config = dict(
    num_attention_heads=2,
    head_dim=64,
    intermediate_size=256,
    norm_place='pre',
    norm_eps=1e-05,
    bias='none',
    tie_word_embeddings=True,
    init_std_qkv=0.0442,
    init_std_up=0.0442,
    optimizer='muon_variant',
    learning_rate=0.00527,
    lr_mult_o=1.5,
    lr_head=0.00983,
    final_lr_fraction=0.0,
    train_tokens=87860000,
)
Each number is 128 + 24 x the weight over its row's rms, rounded and kept within 0 to 255. Layers, rows and columns count from 0. Numbers have three digits each. The size before them is the row's rms in percent of the matrix's.

# layer 2 attention query, 128x128, rms 0.0861, rows 0-99, columns 0-63
110:100131127123172119185130118146141130108089118083125124130160064152155113142119135142056154130139079118126139092107143157164081142068173081118161120107117113129151128140146103142136133145145076
111:114142078128145109154136144113155132150096154114149143122182157107144096143144085179137105171143114115071096170135124113094123109100175135161114092124116125105113135147142114092105123150127163
108:160103104151169121108123148123135134129128138148151100117130132056133112147125088090154128165132134143147087129122153134098119152110135091085115144172133112120130112128121094134096115160139128
129:177094134111093137106133135152092151154166140143116109138115178119153153124153132105100136087159118094134116128118113122114127117141092141131120123141170112160172175115076095110121103174079105
108:120128149091158094140185122090128184119114130099118152130125102115127105160153124093067121125145149131109121130137159144102149101118165121084132155112139091120142092175159105098093145144134104
102:164114141140108130135140134108118081126145140144110109140105139113149130136131158162140156142114114111112068150121117100133132113141111105125147151134142153108119124058116048168137111108142104
121:136118173126116148113120118124130132110148134098120081150116113149128122098103111145113143099105117131141148120114123114160155158164068146186125103141122152135162131075085103149142132146149128
123:101163148138175122167103166118130129089139097116104118080200023151167075124117156133101159158103100136122122148109104128124130136098148130127126129136106141140109144135150127112139119082139129
096:124140114147142147157145121124148154069133174107132090175080129121130164118092160092164127115147134139092165131108168123120122158158101092147149116094137143161108124126114118137151105101167148
100:113125104115147143113071139178102179171136133125111105148127089148120139091144107142145133089105074135127086121166143141099140138148122128135132175093127150149099116137113104149161141123125110
093:121085147082076141117147113075127143137119122125135063093140130133115156151079120143112100187134121152143097116129113156160137107113074135121110110152141143116138125145086111136119119122157134
104:145108109111101135141144123175080143156150167129100117136110150131154125155163108118123092130149135114113096147136114145103092100166113119092110131131137173143123117107097143105192090131108109
092:188137087152142123096136104109135124174132127111153132145131136131098126133134199101143143175156142095096116131128085145106149109161068138154103121114128134121163130108139133113149100129114128
095:140174150149123113126110129136147091131153152150152127093138098115183126144157109132110176105124127126138096123148099142102125135145108116144140151143127092175141148140127128126145129135102137
087:088111124107130119133175148112136118128124111140162130114129093147111138136129134130126156112158146147107145135123150100175160130085173113105131128121117111092085154151133126132143133100149083
102:172116126134124113166126157092123107184128109119073143141082115113132138121129116145115128170116155099124134118165145145151151179092129125105149130138124144113167126108104152127096111147121120
100:102141108130140122129138106156044123119118136176130085147149188074093139163119149127112166062109127148140147112136107141177166148150119148153120107136122106132158122098091121152116112125137132
098:124123140151072083153169125106117139135149127156114108145123167097111146147162152121122153113124160099131127096124089141066099129125124179101106151101148161151156123125115140126169143148160125
089:126148138145144093128096133132171114122105194124126154097115126164165132149092121136142122126108135161117094132138101114117144135114134136102134145116143158114112152110126108130136130074123106
105:161114127121114183102134121128075133166097125136092101130082104141154148101154147126175099130116106140157153140165122071178135105122121120112093100137080117126155099100120115099151144112120143
106:123133158116135128083091100151128109119139075158136141150130105129115073116176105128136129128163135115074148130085129124137167138125140135118141138130178090097122132167142126134118112164139131
092:141172145105157147133131105141133136102093090134170123113112105116157104144124156133071077188133142146123143129158140142097125133143152102157134142147119133161152097117172098108085147122128139
103:125156134112137111091125119100136114107161136126139140103168134104143135128107111107171098084166168125094154110133102157106125117107080157160124146157109173151130094152141134152087110150120099
096:145104129149143100135100104156125106090118152155134128124114101124146140104125132140128167155118108117115123164165118118120129104111106083126186125106122139169089110175161148116177080097117136
106:116114142135140122140116139156134119118125177098168112136122102147121082102158122140124126143103121119151151155127147156120102153056142111140134103144123147107118119143189154122102128097143186
100:142146127094147149115139100118142116097129106143132147134127130106118137092116105160130124142165123165153135167135117137102130082081136110101110118134132113135178141085120135144124099124159128
096:147142099150102101123106115099105144139130105113112111118101158091108135108134105094146171103191151145133096112135135114115142126111101168174136132161174098152167134142117151144132161156122107
104:131093101133133092164110123171154125079119141044154149121121093122121111119098134116118169149109075151104134130133132097117132126117121107124156133166149163115122144166182113089145147147107131
097:128108146159161146159153121098143101100128153148155109116156103161143120141114127152114125118156134113105175125118136125133141108144118132085077098124086102110103153096148107133166105125122133
114:092110136094152145134124140125169098124118107144124111152123063170121094132144144146111152144096088136128148112112144095102150097126132115162124136162134138180096091105144130181129172116125128
098:117132109154103108135127160151167145143126144105153157157166128114172107137128109109139141109105164161106086121114147120138138084103136113148152120116101139159121126137132150135114128136082113
108:149145149145093104177158118159174093126140126121092115158165077169143145120095110127099137141091102126108114107098119131117120116162113104124106083133157149122123088152162141109150115120107156
092:079154136105086113145106103148101145097109091139137110172128177132151155123111115141093132163129146148147120135170119132149126138137122111092123113170128105128107109140146079127144153135099112
102:094113134143166150162109143124117105112113116142121118163162091158112141092106119102137139106128129154137164170119136115137106125119080062094116089104143157131117088103121099188155164123157142
091:137129095115132102114199102142144159167138125086151115076139128154128125111137089136131098120165127125098141105144139061145144124127123132104145124148114116093121115144148148152113071118120170
097:168132123102115129125144146126143128161135139090113128136078151092110066120161083102107137143115117107145128108123156160102159149123109133131082151111106114130094165146160133125114161131112105
134:119141124120171096167123112126146088139083113112167100134156070177135087133111147124125126126105133143121140150106127154146157108082155089129117132132094168124117081128179143120128143126160107
115:112108112110110112123139098108125137110108124136137114135102117191101164111164140129136161105157139148132157143115079091140114128183116134144098116083094161166119125105082099119133134144139139
107:095145106162116120153138140207159128125104155054150164155150076119169095105135075112115137117126134159129153152146100166139143103143144076140148111126125140103116117138176125128097121136189095
094:161125094106146067103150105125098128133127137116143132148130125100141173141120128143147118154087116106144116082087133157129129167156116149137135116125071153176183108114099092136141126157133134
097:163088130131173141122112103130079111100169161125123084142103151151105176124108151113116151140125153179124130118145106115154169129129142120133137128100125117122140124173103140111147107114119134
097:127143097091114125139143134080157144137127118177127073113091183106136091131154125123110179120151113125183106153093119146142146124090140135116091105097123134147141164137122142073137108116125129
091:159169093131142100079141166148110165132133086128142117127112177094101128091165128129156110115111132130120127142116112089091125132113120116088172191146140141123131122156105122150121112101106136
099:106104119133159093140140152107176127158130151092141118116127110167107106121146137108144125103108094153120142091128093128179136141151118146108139116123136134142164104131119137145113115103140088
096:118075117113117109124107135117138099122160107097120190121108161100080116120119097132108085112104157140149093178090136095114119121120123134092166130137143135166118150072145134092153128128110089
095:107128109131141085103120153151146115130163154100089102123107096106120174132129104143085080120141129107096181112108164140127166130118109109093098148162154109121161166163124121133140118111138126
103:130158123159116104120189101139147131078148146174153135134171067092123124101154117098171118155118124162108132119131151143130138073118116104130140112149139144137154114130160115110140153116145111
096:171157145092160107140144127140181102138154134162145123100170086108136165088081114104123118094125103111140111162150147124117147162110150094142121115147133104139152130122134148142141131134121108
100:109173148096156123108123146094131137085120126120120093153165106132131110153097136127166111126111173091137134163136065125086161148136095128101162093138104104131128108105104172115193114118094130
107:151103125142120152113112144125105156126155159114142138132098167091112130126136127143135117100127156097146135147115135126086131066137105155170115146154140105135154141134076110137118140113109130
098:136119144129131135179118121124144126111147105112111168122154122120140097123124133115128163106138121146111123113146136126111143134096158106101098163126091134164127109120158161145121082146143103
095:118108157144107123117151131157081127128157112160111117113117079153101136086117094174120139180118116149121135152107105151145156131118127143172104127116131136154136117117133133156149109115118107
111:161067154106097106094097147109069151115128128137141144111063152112107177144121141111130142145087143151114119129157118113110115150163109172114120112161171141164125148150097138124120131158131121
103:179122098118115152075115112135138098105140096130135181132190158135112127112148138129134093092146133111134094092117168106118137159102149085099125128162140151133137133131131149101114136131125107
104:115132138167156137096136120134099166137101147151140078196129089177101149128146135148110137123116135143113177130089113077124125126130118101128155105096146117104135157102144180159132158168106125
102:153141124122134169146124109123135114155158126168105157147152141082147137097113105113135104106122165124096141124106106158144110140084134174100148130124130119150123146107182127087095109140094134
100:116100122119084137115117134092087113114143135083110147145130110171099122147128094163128154142113122167123184092180110086158110106148107136121131140151127121145114137135111090126139180132144134
088:117125146159184127122180149160145144129147127140153114110136100121151147130126155129152138089136096141108146139153180143119124129131123148155135121127114087091087143178132127087130137101126158
089:122132142129128125160100115078116127132115125165106129133104131130072144120114122117108150112120111122136139094136131111164111104141153115126095119175133111108077112120102095160131117132127188
104:088186114129157117154131136142159161118128140138144100115109120192125090119090130078117132159124116166123155136108126145159141141136130104145111120098127166155133134120144103103153139097142132
101:120137172146122141162146109149147149076105149088100110127112101173124104097121129117161136130135088111189142123140109112142148096140126084153117144115125129123130106089110119164138126125128114
092:148146114141091153125142158110095116119162092133102162152145139130142156139113104105095141113152197131130091132144156115130095113084156132151154178147121123168118122123080098091093138142096137
105:100156157132149105164137114127165120127131133090129136140154114159145131117120151140134155142108112159122092140114131114163171150147133113143159125118104100111120083110173151080100135122131125
089:199091098161114097112149131149136106143118115131132148143154137146133125143086140117096122144153097157162102096116109104147172107142125102153086124149133135119112148102072162068111145137114127
108:150106138093152147110132149113130120200095156138129170103168140101125126157102095163104107120159127091094192105098146143134120122121155116079115156123115135128103107158116130133115113114108132
119:159122099136149160117137104101128123117144083122129166137121151066111118165137103133126117124145153114116144128141141152119135119118120148093128138133126124141130144173152150104124111154128151
097:120092141151106106163137160129134119112111141093127101092114107130159111104120118144134147132145114079150152125114118134144141069129086102148126133105131129141138141152122126152168122149119136
090:076092147102094149129152116128093117152135129130092116164121134121076144158164133100087168112123143122139146127120108141135122130164145162132138137097144107136113180110105119140141172095132114
110:095164166137152107133114133128174084111090086104126113144146065199110091124108135157117166146131088121137159155081152133137121139130129095118106110100138155122146109109171108146142147136159110
095:136153107155165075128180117109143129136194115111087111130149129137131127143106102171104114137140143076120143143153132155107136160090148058151138167143141074115154136118147101113127119124102110
093:121114075159085129092184119098125144145141128160138142142118186099152099129143101123129109103122190099118112103108117111087069118112148122154112124123158163172147142116131113190120097109114116
098:163136176102096123129081118113083105123155153175139118153115167086117119145140125113151110127174125124126103104126131135171111148136103134144114182101177122124140167117085174128108113175083105
098:119137100104117110118129138118110155101090095115113185143138121054082121111108139126140131111151095101132133135159117161146120137127132091093122129141127148115168114119121135172109122119137096
087:154103117134113122137145097094133149114145174115168166083157117168138155128121135119120157140104153121095149209133136144166128149103125081079095104097080149116095094130132129124115162095144121
091:158092107093094116127128120100127147156116108124078117157122160102104120135147156134100099120149147114123161122127150098127127133135151117091138157147106110129165159109112104073090079169129143
104:120108119131104147120092138153130168118110127121123085178111160127097145094108154129128168139122125130160133155150085069119133160185091130167120110129148114110106126120076111123131104114107132
100:114107112117169140152164163163147134099106121128141099127154135143143072118146174094154141143087150115145114116150161117148142112135153107130177109133075147107091134129166126123099132179149140
102:161112143123100137103140124140108135165140117136097127092109179100126151127099093107108105126119125114125126112138113124111114172144130136168113132174119124175165134143117156122119116125096124
083:148129155150133153172123092102117102101121132107097139121091101109126160118102106161085140138085093142144117111118141159167142108141107174159113142111125158147140131123096105157113095131133122
089:167150129127138138168123126116121153140130134119168143114125114097115120093118087121148121119118140108139101095152176157098120123129173124100155134170128101146131122176172205086154124150116104
143:139154091128118116107134153114134136133127135122137176108120199075122132124124126103126110119130141125134102149152123140091131111086143152117122187118162100125134131138136127088104104158101115
080:124135129155130145126148142127131138116154163114129126080143077139093157078109130127113181144131134142112097132154107168130141118080133123131128154090114157126131076129109118132066112158152147
096:112119133130113130099092072138077152143155098212128109140099155150144148136142100111079138084147131154147147125135147159122130117127097162120150155118133133165105116106101107106147108110164130
095:104122143164086091158117104143147124103102109096149150129185119118105099125118146150111114180087092098144139134153150126076119091121132138123173133121112142129131126149110095106148108122151176
095:157154118090132171096128107133126167134104146133120181156100158109131130116139162166129100111114147123128103120114157106127130166149135144137164128094133142155129149126110118133162169144098161
109:118105162118173106148125130120146144130114134110145103103115081168136097097105141153126110134130123160126137097131121132169138140150132092097130090111108146154082103126151132143144167131168145
088:089094140117122101133121143137122094157146129162146077129180086109133140124148128121138108139119149125130145154098145135092104126090157129122136151092128126109125152109122087114140113125126149
090:124103133118078133133139104156114165112094176067076095112104130172130148158148119133115073092170133099138155139149135142100099106146113142124148137119143125131153092150087136182148085129135141
111:141103123129154107085108138119077119088149126105116124140105180138109183157140146157131114083141083098157133088124113112107129140167115153106107104134130123102211140110087105165135149107119113
087:146117081148145078082139118119094096121152125167126154112150171109088139125123094102112122131122144188137124166144127126101110101155103145165132120141096091116128116201128162107140100158126108
096:152121115117121156143080135096141138196128115130121148105110141098150126167126128090119156119126150119116097112156154141118113124094134126117127117108165127147106121120137081097135117130118137
094:123118136089120128091161150143061152131152124190100122123139138148102119122123108137167139151115104108131117088175135099123128106162095138144107136122090152106137140147071114116169098107091168
095:135121171110137149147117137072154090105142138091094150174109168122110113155141099144143130153160135139120120141134119116140118099112152121162126136097122132131179150138133150159102139115125141
112:145103132128088119118129122131131111125155100143139145135100152088131121174101094147165122091104164112143097113142167130101113119127150157107091162136157123143153155104093123128109147156157124
085:095111131162186109160177123130121135132114092146108113149143130164127109124102154128080138175094135136170149130121147130191120094142157132128111143106147133128092127111103115144129121125123105
096:148126163153073138062154128084146101106149107162143124127107119120118164110134141152126130110106141123185109130103140102060116114142132139153127122104139125133145128128101137118113130179146103
098:094144165141150113156168078154138158148115138096139135106133109128171120106151134113123142104126132134110133150110069101112156071150138106136144093098100156100129116106136127104117116122107088
088:146119112101123111096108130197132122156147153102138168131132137105108157118117110101131095152177150126160091143141186139146134059105147123144106128111173134089130126102134078147132123128119119
098:117157105115125127143160117118160119144099128121117122121139032161146104093090168094142150144138116170130123159129106119168156113141123112119090144135112131115141141133138081095124160072170121
094:112156120100107144126157161143102147128130146142118064104140135170134093159150095117091152115111110156183151129113140100117130123128083127131110096145101114114102113077101091165132086173151160